Weights of a small transformer language model.
Size: 12 layers, width 128, vocabulary 700, 2.56M parameters.
Architecture: rotary positions, untied embeddings, normalized queries and keys.
Training: a variant of Muon for these matrices, 10812 steps.
Each number is 128 + 32 x the weight over its row's rms, rounded and kept within 0 to 255. Layers, rows and columns count from 0. The size above them is the row's rms in percent of the matrix's.

# layer 3 MLP down (transposed), 512x128, rms 0.0901, rows 417-469, columns 64-127
size [ 98 114 128 180  78  52 117 185  81 155  44 118 106  53  64  38  82  39  72  29  44  60  54  47  56 160  43  75 166 101 169  42  34  59  92  54 177 166  54  74 108 155  69  66  61 172 168  33  69  60  69  71  72]
[[152 112 100  97 135 138  86 160 119 167 164  91 150 100 115 140 153 157 158 176 135 107  84 167  96  98 150 197 141 110 130 160 149 140 138 117  82 114 105 214 124 111  74 123 171 160 118  98 119 108 123  95 127  94  98 102  83  90 121  85 121 120 150  64]
 [117 143 115 115 214 126 134 112 158  94 144  83 203  82 122  75 124 130 134 133 166  78 128 171 111 113 153  82 111 129  80 194 123 101 110 150  99 143 165 149  81  72 193  71 102 138 161  69 129 105 118 135 165  99 134 122  85  91 139 217 156 137 147 175]
 [140  87 125 165 102 199 166 107 114 131  90 133 110 150 104 170 136 143 137 160 136  90 102 145  85  78 171 111 140 188 157 150 116 169 161 178 160  76 121 109 129 110 142  59 135  89 126 117 104 167 156 208 133 144 155 130 124 123 155 159 121  78 112 168]
 [153 163 180 134 100 149 160 148 131 152 131 113 193 106  84 111 188 132 162 132  69 117 134 109 116 129 119  96 129 178 124 174 168 171 106 156 142 100  76 129 113 110 151 157 174 162 152  98 128 162  61 125 125 141 127 112  49  97 109 156 107 154 153 138]
 [193 115  99 112 102 168 151 138 114 124 141 158 139 185 157  75 140 128 113 147 136 101 133 109  83 111 156 102 184 145 117 131 164 174 148  81 116  76 125  77 127 111 109  94 158 161 121 134 137 169 238  66 101 144 100 116 130  99 125 155 138 156 151  74]
 [130 222 135 144 134  76 141 119 155 114 158 131 143 162 116 109 195 148 155 100 123 121 118 138  88  77 112  87  83 114 152 170 138 106 153 135  78 124 121 111 116 132 157 143  50  95 122 105  95  96 111 123 130  99 123 142 155 113 177 119 111 167 156 178]
 [ 68 121  96 106 114 122 100  92 152 164 115 183 116 165 123 174 132 157 139 147  76 128  95 150 114 122 127  86 105 160  98 121 142 127 136 157 132  60 179 172 129  86 101 157 103 108 158  34 121 146 118 128 136 145 134  92 140 153 103 178  43 145 161 184]
 [127  88 138 133  89 191  87 182 120 125 150 210 132 121 101 128 131 143 133 146 144 118  40 122 160 169 138  92 176 186 138 165 140 134 127 138  80 147 125 126 159 133 151 141 101  89 140 137  83  97 124 102 155 111 116 113 141 102 106 229 151 177 130 134]
 [159 144 121 129 125 144 110 152 156 140 129 177 135 111 141 175  96 155 106 149 160  90 148 159 162 106 154 163 113 141 173 187 143 161 153 153  93 152  93 124 117 169  88 135 173 115 130  95 118 150 174 131 142 140  70 120 130 124 175 143 114 186  60  86]
 [119 119 141 221 134 122 150 125 137 130 185 141 163 150 163 133 132 119 116 133  84 132 165 134 195 139 140 141  80 137 118 147 153  95  96 127  88 135 106 164 120 102 131 136 108 102 181  70 155 122  99  78  50 143  92 109 118 159 107 157  95 159 139 189]
 [143 105 112 108 122 124  74  69 106 141 137  65 144 151 122  84 165  22 143 142 131 110 156 148 132  94 119 104 114  99  93 126 110 183 104 112 175 131  75 182 119 130 110 122 113 109 152 114 186 105 132 124 164  82 117 183 114 103 144 189  73 159 108  86]
 [119 123  99 190 136 159 122 166 130 177 134 164 185 157 109 124 135 118  85 142 120  98 142 130 126 135 128 145  83 111 169 130 147 157 179 142 127 152 144 194 122  85 122 132  92 162  94 106 205  73  92 197 128  76 105 132  88 137 142 144 104 158 127 106]
 [ 88 124 121 102  93 125  83 133  45  94 111 124 146 143 177  80  91 125 152  78 102 134 143 110 208  99 117  96 166 179 126 110 114 180 155  99  76 176 150 141 131 126 166 129 128  94 173 113  97 113 105 197 117 170 110 132 114 164 127 119 117 151 129 159]
 [108 150  94 108 161 162 160 181 167 177 165  96 185  93 119 134 170 102 118 119 120 110 135 162 172  92 130  77 126 102 107 165 144 154 158 113 147 137 126  40 106 170 195 137  71 160 107 139 164  91 137 149 155  81  61 147 173 126 131 138 108 114 142 144]
 [112 156 144 110 129 137 103 152 119 122 114 101 141 127  98 169 111 143 128 162  93  50  81  98 161  90 214  93 150 116 149 107 203 130 140 172 159 149  93 162 150 162 143  96 132 195 168 106 189  90 128 109 138 124 111 120 121 151 127 180 126 126 161  97]
 [ 85 201 144  78  86 141 149 177 128 127  92 160 155 138 153 136  94 144 134 118 120 168 149 125  90 145 173 142  92  68 167 120 124 111 168 143 118 132 152  92 113 163 162 181  83 121  48  81  97  79 150 126 138 101  77 131 191 156 104 136 104 147 114 208]
 [115  69 124 118 161 169 153 134  77 167 104 135 134 162 126  87 156 121 152 155  67 148 135 174  89 147 131  96 159 146 180 116 171  97 157 116 160 159 116  73 132 104  60 159  99 182 154 112 137 138 110 111 154 119 164 122 172 116 118 154 138 139 110 138]
 [ 91 155  93 143 138 120 111 150 120 149  99 132 154 126 116  76 127  94 159 147 119 152 142 128  98 132  93 158 126 103 117 171 111 114  94 145 180 166 110 196  97 155 114  69  72 119 117  99 120 219 143 159 131  98 105  84  97 138 150 128 127  88 163 190]
 [108 155 124  90  85  90 133 162 132 147 178  98 136 112  96 151 103  95 130 188 185 116 100 122 169  76 132 118 156 119 150 129  72  60 116 143  88 110 129 118 157 123 137 192 117 142 150  79 131  94  49 137 116  77  51 169 183 143  82 116 114 131 100  97]
 [133  99  88 150 103 145  96 137 103 128 153 125 104 150 117 135 151 102 121  86 159 157 113 165 122 171 153  97 108 112 167  95 149 123 217 153  60 181  99  75  83  94 140 134 122 145 113  85 126  79 138 152  98  93  75 144 186  76 117 150 156 114  88 159]
 [158 169 177 153 117 175 128  92 133  85 148 128  97  86 116  93  98 109 139 174 111 160 103  68  84 167 122  91 164 166 142  78 144 190  91 186 166 120 142 172  80  80 185 102 129 123 141  84 102 138  97 143 121  99  99 135 120  88 103 160 164  83 169 148]
 [168 203 117 126 150 105  93 174  97 137 119 140 191 122 118 151 163 130 157 181 132 173 139 123 110 117  84 168 138 144  56 132 143 186 171 155  86 122  75 103 194 132 148 161 151 175 147  88 128 183 147  97 161 130 115 132  91 121 153 139  74  83  91 138]
 [144 166 111 119 105 178  76 121 109 132 136 169 133 127  69 222 148 147 126 118 185  84 112 134  89 142 107 127 136 120 156 124 102 133 167 118 114 109 115 109 130 117 106 134 141 105 137 122 155  87 145 131 148 104 141 136 155 160 158  99 127 132  94 137]
 [ 85  64 117 155 107  90  96 126  87 134 168 148 104  99 135 124 149 131 135 112 151  89 144 174 134 123 120 108 131  62 126 107 117 172 128 135 171 109 184 166 119 183 119  88 152 119 164 134 137 145 159  75 107 197  98 153 105 177 134 122 201  67 133 166]
 [154 122 117 124  98  91 117 162  22 125 142 129 115 179 164 132 161 176 123 186 105 134 100 119  68 147 139 129 194 130 132 136 158 186 142 143 184 111 189 153 134 153  66 149 181 151 104 146 154 160 129 163 206  88 147 137 107  99 169 113 163  98 124 127]
 [ 90 115 130 168 114 118 151 139 116 163 134 127 155  71 135 137 172  78 129 162 133 136 133 133  84 114 145 159  69 139  79 139 176 190 119 113 175 158 127 144 135  65  80  95 126 120 117  90  97  47  73 113 144 126 173 129 116 117  92 168 147 178 122 167]
 [153 152  62  88 137 189 135 109 120 127 121 151 121 121 129  95  51  98  96 144 128 178 107 170 125 135 121 107  85 161  96 144 156 141 134 151 137 143 151  90 114 149  71  98 115 166 176 159 141 133  45 142 115 139 114 130 116 148 121 117 124 134 230 192]
 [157 100 108 138 108  87  39 134 153 119 189 154 158  93 157 190 111 126  99 150 172  39 137 143 120 105 130 127 130 143 146 137 103 109 166  94 118 139 158  88  78 105 162 150  82 157 170  88 116  90 132  94 168 152 174  70 100 163  97 142 151 163 134 182]
 [ 45 156 100 148 127 118 147 146 125 108 182 128 173 163  89 158 175 147 121 116 141 142  57 145 109 125 193  74 130 115 151 152 134 152 158 164 132 103  63 185 113 132 169 198 146 129 115 148 120 135 129 105 169 156 115  89 153 141 146 195 116 133 128 170]
 [134  93 108 181 194 155  96 106 116 164 129 185 150 178 121 143 167 103 157 160 133  67 122 143 157 119 131  74  87 161 145 139 188 125 113 154 143 172 108 104 161 104  97 145  89 127 121  94 167 168 109 132 126 174  87 146 112 103 137 113 150 114 156 184]
 [115  84 101 105 136 131 189 164 145  93 118 135 128 135 120 124 148  97 126 163  73 139 100 153 138 140 135  73 204 164 102 158 189 166  60  80 107  86  96  86 138  74 119 181 147  88  88 144 115 145 133 126 174 184 146 109 101 139 118 176 154 120  95 163]
 [116 127 128 151  98  85 162  99 140 177 149 134  92 146 163 132 154  96  83 133 137 168 108 132  81 106 118  62  47 120 124 123 178  93 126 135 141 114  83 154 163  63 117 115 173 227 167 121  98 138  98  91 130 155 154 158  72 185  95 127 130 117 141 136]
 [105 137 128 171  96 113 171  95 128 139 124 102  84 151 137 124 146 159 100 119 129 131  89  78 127 102 141 100 117 155 128 109 144  98 115 154 129 165 160 144 148 110 135 165 138 112 133 104 109 140 138 196 176  62 199 184 172 153 128  69 134 167  97 114]
 [146 129 165 109 153 140 173 138 135 139 151  97 133 132 147 119 136 111 111 100 116 139 148 156 136 110 121 112 129 128 122 131 168 193 111 122 190 101 172 110 176 138 132 112 160  99  65 173 117 141 190 122 218 118 117 146 137  65 168 155 129 126 116 123]
 [ 65 120 145 175 131 131 148 123 108 145 132 158 132 106  96 136 113  73  95 131 134 121 134 137  77 142 154 127 140 128 148  94 139 140 100 179  75 172 161 118  77 136 114 119 175 186 158 141 130 194 114  95 136  43 102 204 129 121  97 131 182 106  98 133]
 [154 108 141 167  61 155 158 158 137 143 113 166 101 137 124 126 166 171  89 133 107 114 174 125 128 158  89 201 117 100 114 107  65 151 145 148 165 123 128 156 127 101 134 124  95  95  83 124  85 168 139 141 197 130 105 104 149 119 141 159 131  90 180 196]
 [131 104 128 160 135 131 115 178 141 181  77 165 112 138 123 113 160 161 153 123 103 120  84  86 104 153 154  79  88 121 155 107  96 189 164 152  99  93  55 151  91 151 125  48  94  96 148 109 170 102  88 103  62 148 161 156 154 141  69 111 150 139  93 175]
 [146 112 181 138  91 148  82 111 135 149 103  92 135 124 121 161 186 115 129 170 151 173  95 187 172 135 197 127 120 137 133 146 102 138 105 125 148 166 121 106 165 134 160 194 103  87 120  59 135 172 145 173 131  99 131 100  93 137 123 186 141 115 124 134]
 [114 104 114 173 201  83 163 135 115 149 142 144 138 125 134  89 125  63 137 156 137 135 154 154  99  51 105  37 125 123 138 156  68 102 108 155 159 145 121  58  52 146 103 105  81  70 108 144 191 115 122 135 118  81 140 128 145 112  90 102 111  67 179 183]
 [150 113 112 160 195 189 151 125 157 126 158 135 144 141 157 140  69 136 182 146 104 124  55 161 191 120 113 131 121 111 133 166 177 120  96 108 154 121 165 139 130 102 114 121 118 111 157 104 124 117  96  49 122  81  88 133 137 155 142 156 141  99 160 124]
 [127 120 110 124 161 178 121 160 138 130 136 190  93 173  94 138  96 133 109 198 112 151  93 110 129 127 105 161 161  71 124  96 139 112 103 133  80 137 145 128 105 100  96  77  89 104 150 117 103 100 124 105 119 122 106 176 105 140 133 175  90 133  90 134]
 [146 138  93 121  87  91  84 186 143 147  92 173 170 140  75 126 138 107 116 168 141 106 123 133 153  80 145 117 115 163 180 125 155 162  89 169  84 151 104 112 102  82 132 109 145 120 151  82 107 100 130 154  95 145 110 150 124 145 153 173 157 175 108 114]
 [155 154  59 141 123 124 137 148 132 199 179  76 132 133 174 109 125 144 133 126 148 161 155 184 143  60 131 116 111  98 165 153 108 149 108 152 155 110 110 161 188 195 131  91 128 201  89  91 195 112 146 113 123 118  95  96 100 104 122  93 149 135 148  98]
 [160 117 122  85 166 124 121  96 206 165 160 142  93 122 110 106 139 124 170 128 136  87 144 173 138 111 166 157  89  94 119 129  55 211 112 161 108 115 118 176 164 104  54  87 144 126  62 189 166 112 161 100 181 120 109 115  63 143 142  78  98 100 121 103]
 [136  67 116 132 116 149  73  87 169 150 158 160 123 138 101 148 127 135 167 148 136 100 134 109 106 111  72 143 106 137  72 154  61 153 137 118 115 137 139  84 153  93 127 157 119 156 107 130 157 119 151  97 116 155 138 135  94 147 179  88 104 143 134  74]
 [176  91 151 121 191 128 138 165 110 193 162 101  97 106  60 112 117  93 123 185 126 135 138 144 119 157 136 139 140 143 120 142 131 127 160 172 167 125  94 127 130  99 166 158 133 148 112 146 132 139 168 144 108 143 148  95 126 164  88 193 118 112  89 179]
 [114 122 106  91  65 157 115 121 112  81 157 118 182  81 180 241 100 130 177 134  78 135 100 117 154 102 148  88 160 102 146 164 176 158 112  88 139 120 104 147 136 158 113 127 159  51 153  89 126 130 138 133 123  51 151  83 124 111 115 132  96  72 133 126]
 [118  73 107 121 143 129 171 143  63 147 123 106 137 146  98 117  72 148 176 107 155 111  85 160 120 103 127 135 133 192 131 136 114  88 156 149 170 113 115  99 102 186 102  55 130 116 115 118 147 154 188 138 137 137 149 160 106 134 163 133  52 147 121 222]
 [176 152 136 155  87 156 125 136 149 117 137  81 174  80 123  88 119 135 149 158 117 149 119  97 131 112 155 136 120 121 145 115 205 160 167 129 128 108 140 154  88 169  78  79 119 144 120  90 105 106 101 103 133 132 123 156 147 119  98 106  92 140 124 132]
 [162 120  99 128  98  84 135 190 125 150 147 170 122  97  84  71  99 144 109 108 150 138  72 128 167 140 120 179  91  72 133 172 146 140 127 130 165 142 103 107  95 173 151 111 113 163  93  89 144 101 158 134 105 156  88  88 191  95 162  53 170 141 135  89]
 [ 85 152 111 205 137 142 156 108  96 128 157  95 139 187  93 106 119 124 140 185  92 177 140 162 155 150 119  97  94 158 122 143 130 122 167 158 165 170 105 172 127  75  78 112 154 176 160 140 147 132 113 102 121 147  51 111 168 172 129  89 162 132 141 151]
 [ 89  96 127 139 151 159 105 121 121  91 170 145 130 171 119 107 160 152 125 142 161  43  86 120 173 106 102 128 179 126 106 120 175 179 127 166 157 143  79 151 126 131 112  62 180 123 144  76 115 123 141  52 132 110 106 138  72 115 103 132 163  70  97 145]
 [184 140 115  86 105 127 171  92 127 155 150 171  83 141 135 132 119 140 132 109 103 130 110 211 132 117 137  81 105  89 155 117 183 161 116 137 140  94 118 142 135 173 130 188 158 113  88 137 149 131 151 112 121 133 142 150 117 145 175 164 176 112 130 153]]
# layer 3 MLP up, 512x128, rms 0.226, rows 418-469, columns 64-127
size [103 158 204  67  53 103 210  65 179  39 159  93  49  53  36  75  44  57  24  49  51  53  41  53 126  37  69 157  98 221  38  41  64  75  50 173 208  51  57 112 116  57  70  50 219 147  34  61  59  60  57  69]
[[102 103 186 137 103 121  94 164 158 151 104 134  75 153 155 164 145 118 116 154 124 129 134 139 126 162 130 147 122 110 130 114 125  67 159  90 115 146 109  99 127 172 146 126 144 131 150 168  77 127 178 107 164 139 113  96 167 161 172 108  93 135  42 125]
 [163 138  88 159 127 124 153  81 125  82 153  91 123 180 153 167 143 127 140 178  32 131 164 151 134 100  83 136 165 101 113 133 146 145 143 142  83 221 131 114  96 108 112 114 117 120 206  91 159  49  89  79 132 106 157 140 168 173 123  77 161 144  79 132]
 [106  93 169 115 119 128 119 113 140 183  96 108 123  47  95 164 118 161 108 116 146 100 162 229 114 157 171 160  90 175 142  78 137 102  66 175  82 165  76 141 119 142  83  84 132 146 169  97 130 106 129 129 111 150 149  83 111  67 106 118  86 160 187 138]
 [ 78 132 133 100  77 159 132  70 110 125 119 143  59  90  77 111  70 136 133 151 160 120 196 112 101 171 167 121 121  38 121 188  74  90  94 124 138 139 136 128 123 132 148 150 145 128 115 152 125 112 150 181 158 116 108 111 123 114 138 139  92 153  92 113]
 [160 197  70 118 113  92 129  81 129 134 156 108 133  69 112 152 118 128 135 115 179 106 164 100 106 120 141 143  63 100 157 150 151 144 163  96 152  97 133 153  93 136 122 100 139 106 162 192 109  90 157 142 102  61 112 127 155 112 213 131 112 151 145 194]
 [115 169 203 102 187  90 126 113 164 137  90 152 155 125 150 100 129 156 153 150 117 120 141 143 162 126  84 145 109 100  46 126 108 114 151 108 168 215  97 202  83 171 167 120 165 154 143 173  94 151  99  39  77 116 111 151  65 128 145 139 164 105 140 148]
 [153  96 139 129 185 107 122 146 116  79 164 113  87  89 121 159 107 151 106 166  98 165 154 164 199 150  99 150 178 112 117 111 152  80  92 149 117 117 108 141 114 127 134 127 161 139 116  62 122  90 211 126 135  80 132  94 195 111  89 127 165  98 167 192]
 [110 195 166 114 140 191 158 116 146  69  84  82 128 155 106  80 115 148 134  92 161 118 127 121 113 175 124 191 187  91 144 113 109 120 117  90 118 184 116 118 155  53  89 173  99 112 149 145 169  94 133 139 104 126  79  78 145 160 170 113 126 124 117  92]
 [135 205  69  85 116 150 133 103 146  99  98 200 110 120 126 186 120 107 145  98  84 141  88 186 118 164  99 142 165 119  98 152 148  89 182 103 129 127 159 113 140 153  96 116 141 153 121 155 150 166 145 125 142 140 147 185 142  84 169 129 136 169 124  61]
 [129 181 172 181 169 148  99 136 110  99 106 149  36  60 152 134  94 109 126 169 146 149 103 183 163 130 129 150 209 101 120 136 107 125  92 167 155 200 127 139 135 112 130 160 169 129 130 179 102  98 166 115 125  95 123 120 162 116 108 126 193  96 125  92]
 [117 121 145 137 183 119 125 134  69 137 116 136 165  99 152 106 122 126 128 169 130 209 160 170 101 223 156 132 126 119  89 118 165  61  79 118 135 193  89 106 103 124 144  44 156 175 165 174 113  83 192 109 126 100 144 122 129  98 148 107 135 142 152 130]
 [142 148 161  55 118 102 124 131 149 149  68 176 121 124 112 114  87  79 199 135 125 159 113 114  89 162 157 121 139 111 130  70 124 127  70 127 207  80 124 143 117 121 113 109 105 112 160 204 122 139 136 157 155 125 137 120  59 138 171  99 127 159 111  93]
 [117 126 166 101 144  99 126 162 134  67  92 119 126 113 106 137 121 109 107 128 159 171 107  93  62 127 178 156 127 128 134  93  41  80  93 111  92 127 152  99 164 107 104 109 170 126 149 132 122 135 110  66 131 195 145 147 126 114  98  62 111  80 135 113]
 [154 138 115 144 149 108 105  59 197 121 181 136 109 138  91 132  92 167  75 149 163 135  90 152 153 123  81 154 120  60 103 138  93 138  70  99 145  92 124 195  79 113 141 148 115 163 117 162 149 147 106  81 152 137 123 101 179 143 135  96  54 144 150 155]
 [177 145 134 138 127 109  85 172 139  70 115 140 139  98 174  90 149 101 133  93 142 166 143 108 117 129 160  92 110 133 167 161 112 105  85 167 198 132 106 133 166 175 147  99 161 106 139 111 122 170 103 150 188  96 159 128 138 148 118  71  99 144 104 142]
 [120 102 187 122 142 173 141 127 104 125 126 125  87 157  63 137 129 100 166 102 148 159 172 168 110 130 161 150 138  90 151 105  64  78  65 114  88 121  85 139  96  92 104 149 137 164  74 159 154 105 128 123 147 139  66 159 111 164 199 120 100 160 152  81]
 [159 123  93 165 154 164 160 132 147 148 126  82 108 118 117 125 115 122 202  82 133 132 215 119 119 125 127  70 102 135 110 145 139  43 144  92 121 153 157 163 143 159  92  98 158 193 133 122  50 187 161 147 106 155 114 143  99 101 143  82  99 134 155 170]
 [128 126 167 149 142 102 105 132 121 171 132 119 137 107 101 106 131 188 123 153 134 146 141 173 127 149 192 147  85 158 125 130  85 169  49 141 181 182  95 156 111 166  91 154  82 157 148 171 120 101 102 142  84  98 108 107  99  48  98 111 193 111 115 137]
 [106 184 156 139 141  77 179 122 127  66 104 137  90  98 100 155  71 132 129 145  99 108 179  98 116  93 123 159  95  93 193 156 145 127 142 119 133 117 196  80 121 124 109  99 157 150 102 149  88  92 211 121 128 158 111  76 133 139 166 147 107 164  92 137]
 [123 161 189 133  82 102 181  98 155 152 113 101  88 151  55  69 122 104 125  99 161 115 167 125 166 125  82 126 132 109 150 131  87  76 121 107 102 133 173 103 134 124 130 142 144 132 143  77 107 168 114 124 122  52 119  88 142 158 111 114 104 140 111  65]
 [128 171 154 111 143 161 150 119 160 143 129  81  99  83 137 163 140 173 125 119 110 129 191 168 106 179 209 114 124 116 145  89  33  25  80 143 167 154 129 183  89 163 136 160 120 138 119 125 100 116 156 105 166 155 154  95 192  95 147 153 114 100 120 153]
 [145  86 121  88  89 124 149 112 156  94 115 139 163 127 161 124 152 210 121 103 114 154 185 195 110 198  92 157 142  86 143 126 138  95  99 107 131  66 118  97 119 110 133  56 116 115 144 117 156 113 133 150 154 171 103  70 122 141 118 109 109 164 144 114]
 [159 117  93 144 150 110 163  97 255 121  77 136 106 113 122  94 152 117 131 106 121 168 135  93 127 130 145 178 125 133 107 114 109  66 133 120 110 183 150 114 145 117 147 160 140  72 150  98 124 125 108  89 158 121 123 161  81 104 136  71 119 149 117 105]
 [150 112 102 129 155  54 148  66 129 138 139 142  55 108 140 104  86 146 135 186 112 124 213 119 109 139 143  99 149 101 161 155 123  72 103 120 136 115 159 139 146  84 145 129 131 108  95 105 163 130 120 135 111 142 144  90  98 120 165  62 141 143  88 127]
 [127 138 136 144  78 111 138 115 188 127 125 103  98 187 133 100 137 137 178 169 179 162 109 158 115 156 124 144 168  98 132 154 151  44 102 146  86 141 173  82 176 160 146 207  97 153 106 166 128 116 128 142  96 133 115 155 177 111 138 144 148 101  88 121]
 [146 150 155 129 136  45 138  95 125 167  65 162 169 123  95 100  53 204 112 103 148 148 134 152  87 135  56 109 131  53 134 103 126  93  86  98  94 104 127 112 157 149  85 136  63 129 128  92  91 105  50  92 126 144 133 105 156 128 135 118  89  78 128  86]
 [112  89 126 137 135 136 141  80  88 124 129  72  50  79 182  22 113 170 115 141 145 158 158 189  83 105  88 127 113  80 109 109 127 110  92  98 166 145  66 117 133  82  94 148 130 135 118 151 173 142 132 141 117 171 150 156 121 107 153 120 170 155 128 105]
 [145 103 202  87 158  54  91  81 144  80  66 109 107 168 182 125 116 156 153 134 157 160 104 147  77  82 120 170 116 139 160 144  88 130 140 103 102 118 115 124 100 131 199 108 156 144 131  85  87  90 167 135  91 153  84 123 125  76 183 155 178 171 150 108]
 [162 118 182  98 129  99 110 145 111 114 110 129  91 178 158 139 135 156 134 132  83  84 120 198 131 124 145 134  85 139  58 122  18  81  88  86 127 119 121 127 113  94 158  79 141 139 153 151 163 180 141 138 130 121  97 154 140 119 136 162 138 171 119 172]
 [110  96 151 123  94 146 108 109 159 137  69 138 130 157 155 116 185 124 100 122  68 124 124 132 118 174 120 173 142 168  56 144  99 103 178  49 160 142 153  97 108 172 157 118 117 125 115 122 129 172 113 134 166 139 100 106 104 101 132 163 156 138  83 130]
 [128 106 194 139 102 138 124 139 166 103 112 135 124  73 141 139 131 144 102  89 144 135 136 133 161 133 185 118 141  63 124 112  74 120 114 150 140 137  96  94 145  80 105 179 111 102 108 118 157 157 162 122 121 125  87 150 205 105  85 101 100 115 134 124]
 [168 127 192 133 161 111 169 160 117 110  95  92  83 150 147 149 121 151 109 134 174 113 124 175 126 160 126 147 115 108 117 155  88  97  81 135 175 135  29 211 150  91 164 141 107 174 138 120 143 130 138 100 136 123 110 187 111  87 151  90 154 139 131  90]
 [131 171  68 141 142  49 132  89 153 108 166  98 128  60 111  56  91 145 183 130 130 122 128 136 117 108 160 107  94  99 120 163 140 142  99 112 146 140 149 213 112 157 167 132 107 132 129 121 131 118 184 146 112 126 117 123 133 137 177 119 126 128 113 146]
 [122 149 124 129 167 146 139 153 167  80 169 126 110 156  82 127 101 151 165 143 122 115 139  98 150 144 119 145  98  98 156 212 113  97 122 142 146 158 111 159 125  90 147 137  77 117  59 151 115  63 130 101 157 121  83 183  98  71 189  82 153 123  80 106]
 [153  81 125 110 168 120 142 189 135 122 126 126 109 176 124 138  66  92 142 109 222 100 117 178 153 138  90 132 103 141 144 126 108 125 146  74 174  84 148  82 130 145 150  31 159 117 131 155 128 159 157 148 132 106 150 143 115 142 142 182 152 178 110 152]
 [102 217 129 145 184 125  78 128 119 128 105 117 116 150 133  88  97 114 180 146  84 123 118  57  98 166 161 187 166 131 142  77 122  99  86 130 165 162 126 171  37 211 125 160 122 138 134 104 106  80 151 148  76 205 128 143 100  73 129 142 129 146 117 171]
 [120 165  95 148 159 161 140 119 123 124 176 122 148 120 108  99 104 122 128 111 107 127 174 117  78  94 176 132 137 120  80 115  60  74 119 144 112 116 227  70 118 104 109 156 124 120 102 173 194 194 164 110 122 157 161  83 159 151 151 131 137 108 114 170]
 [141  96  69 123 160 131 149  99 166 136 160 116  88  98 126 103 138 145 147 153 147 158 169 104 172  88 109 172 146  89  98  82 168  64 134  88  77 124 142 145  93 114  89 139 127  97 139 127  77 134 158 140 178  86  84 125 135 142 115  96  73 204  65 150]
 [179  88 127 102  97 102 145 110 118 108 103 120  45 129 135 110 176 142 114 114 114 122 142 134 137 167 136 122 127 173 109 125  59  82  92 150 141 198  60 194 119 152 113 119 152 125 161 120  79 127 148  95  87 165  41 162 140  57 146  62 119 116 160 133]
 [194 124 108 133  93 131 142  88 131 125 154 103 153 179 184 116 166  99 158  48 120 164 176 114 117 129  44 166 141  91  79 126 147  60  92  50  84  89 138 146 106 110 110 111 118 126 107 111 112 116 172 164  91 138 100 116 121  99 174 120 125 154 118 132]
 [120  88 148 215 127 109 150 132 142  51 145 121  96 139 117 107  83 110 120 122  69 147 116 158 124 131 105 135  69 104 110 140  54  36 160  95 129 161 166  98 159 123 120 130 133 109 122 131 106  94 133 123 112 101 208 143 193 145 108 115 155 172 134  72]
 [148 147 133 129 109 199 138 171 107 118 147  88 126 138 118  95 116 147 211 124 134 123 195 118 111 123 115 122 174 163 160 114 170 111  68 133 106 120 125 236 105 142 118  72 130 135 150 162 132 159 137  95 126 155  78  98 153 162 166 105 161 143 115 169]
 [144 123 107 160 141 164 103 103 198 124 133  80 111 154 124 104 104 102 191 124 122 153 180 120 119  87 175 119 105  82 152 116 115  30 109 115 152 123 131 169 152 167 163 144 101 180  86 103 118 168  65 124  92 130 123 160 147 118 109  92 122 100  93 149]
 [139 139 112 187 156 128 164 114 169 129 114 144 149 118 160 103  93 136 108 176 127 158 123 157 183 134 118 107 134  72 136 136 104 123  99 117 169 153 172 169 123 141 146 103 107  94 171 138 145 148  72 166 130 104 148 155 145 130 159 131 142 116 128 173]
 [132 203 221  82 186 136 101 145 160 135 111 163 113 155 155 143 124 103 132  92 138 178 131  62 118 109 143 133  88  83 159 124 172  92  77 108 161  78  73  87 120 105 113 125 129 129 131 116 159 153 150 104 105 143 124  86 138  58 138 121 133 139 186 113]
 [ 70 139  97  99 150 139  88  89 113 103 134 158 114  42 132 144 157 102 148 140 101 156 149 122 122 138  69  81 133  74 149 140 123 143  70 107 131 110  87 185 128  93  98 149 124 109 170 203 116 105  96 113 101 149 221  75  96  75 167 131 169  93 169 142]
 [106 114 161 148 133  96 152  87 124 159 151  81 107  99  84 133 120 138 202  85  85 110 211 164 114 158  98 112 147  72 123 157 109 116 127  88 160 141 172 157  86 115 102 113 117 146 128 145  56 134 155 125 134 104 134 106  62 137 132 126 139 161 124 160]
 [129 141 151  98 120 127 142 172 150  65 114 138  62 163 111 148 113 152 136 212 157 122 133 141 123 116  96 118 161  96 145 110 143  92 140 163 126 142 181 142 133 178 151 104 126 143 129 139  67 118 101 157 130 109 102 127 135  77 131 141 137 152 116  80]
 [154 126  88 150 182 135 178 102 129 124 161  70  80 126 103 158 172 106 153 152 182 126 188 125 126 121 111 127 112 121 216 121 119  62 121  71 166 162 181 196 167 129 177 160 141 128  90 127 175 141 124 111  93 130  49 148 125 189 159 147 135 133  81 150]
 [163  89 194  67 175  93 164 161 134 105  99 176 120 109 144  93 149 146  83 106 171 113 153 103 105 140 140 154 147 141 189 107 100  70 132  86 132 114  85 123 178 108 138 150  50 133 164 146 119 123 111 163 108 116 125 137 117 112 158 150  79 142 109 105]
 [173 164  94 131 150 123 123  91 111 135 152 141  80  89 141 120  94 127 101  96 138 138 137 130 121 149 201 157  72  80 161 161  93 156  99 123 137 141 166 118 160 152 140 181  88 143 101 118  69  78 160 129 116 117 136  94 155 133 155 139 106 191 178  82]
 [162 128 113  72 140  49 153 125 131  56 112 127 125 142 142 136 181 113 137  94 150  91 134 173 138 138 111 135  96 115 154  62  40  69  89  86 129 107  84 143 111  83 130 112  77 144 156 103 170 134 126 126 194 141 190 123  82 147 133 125 180 103 109 103]]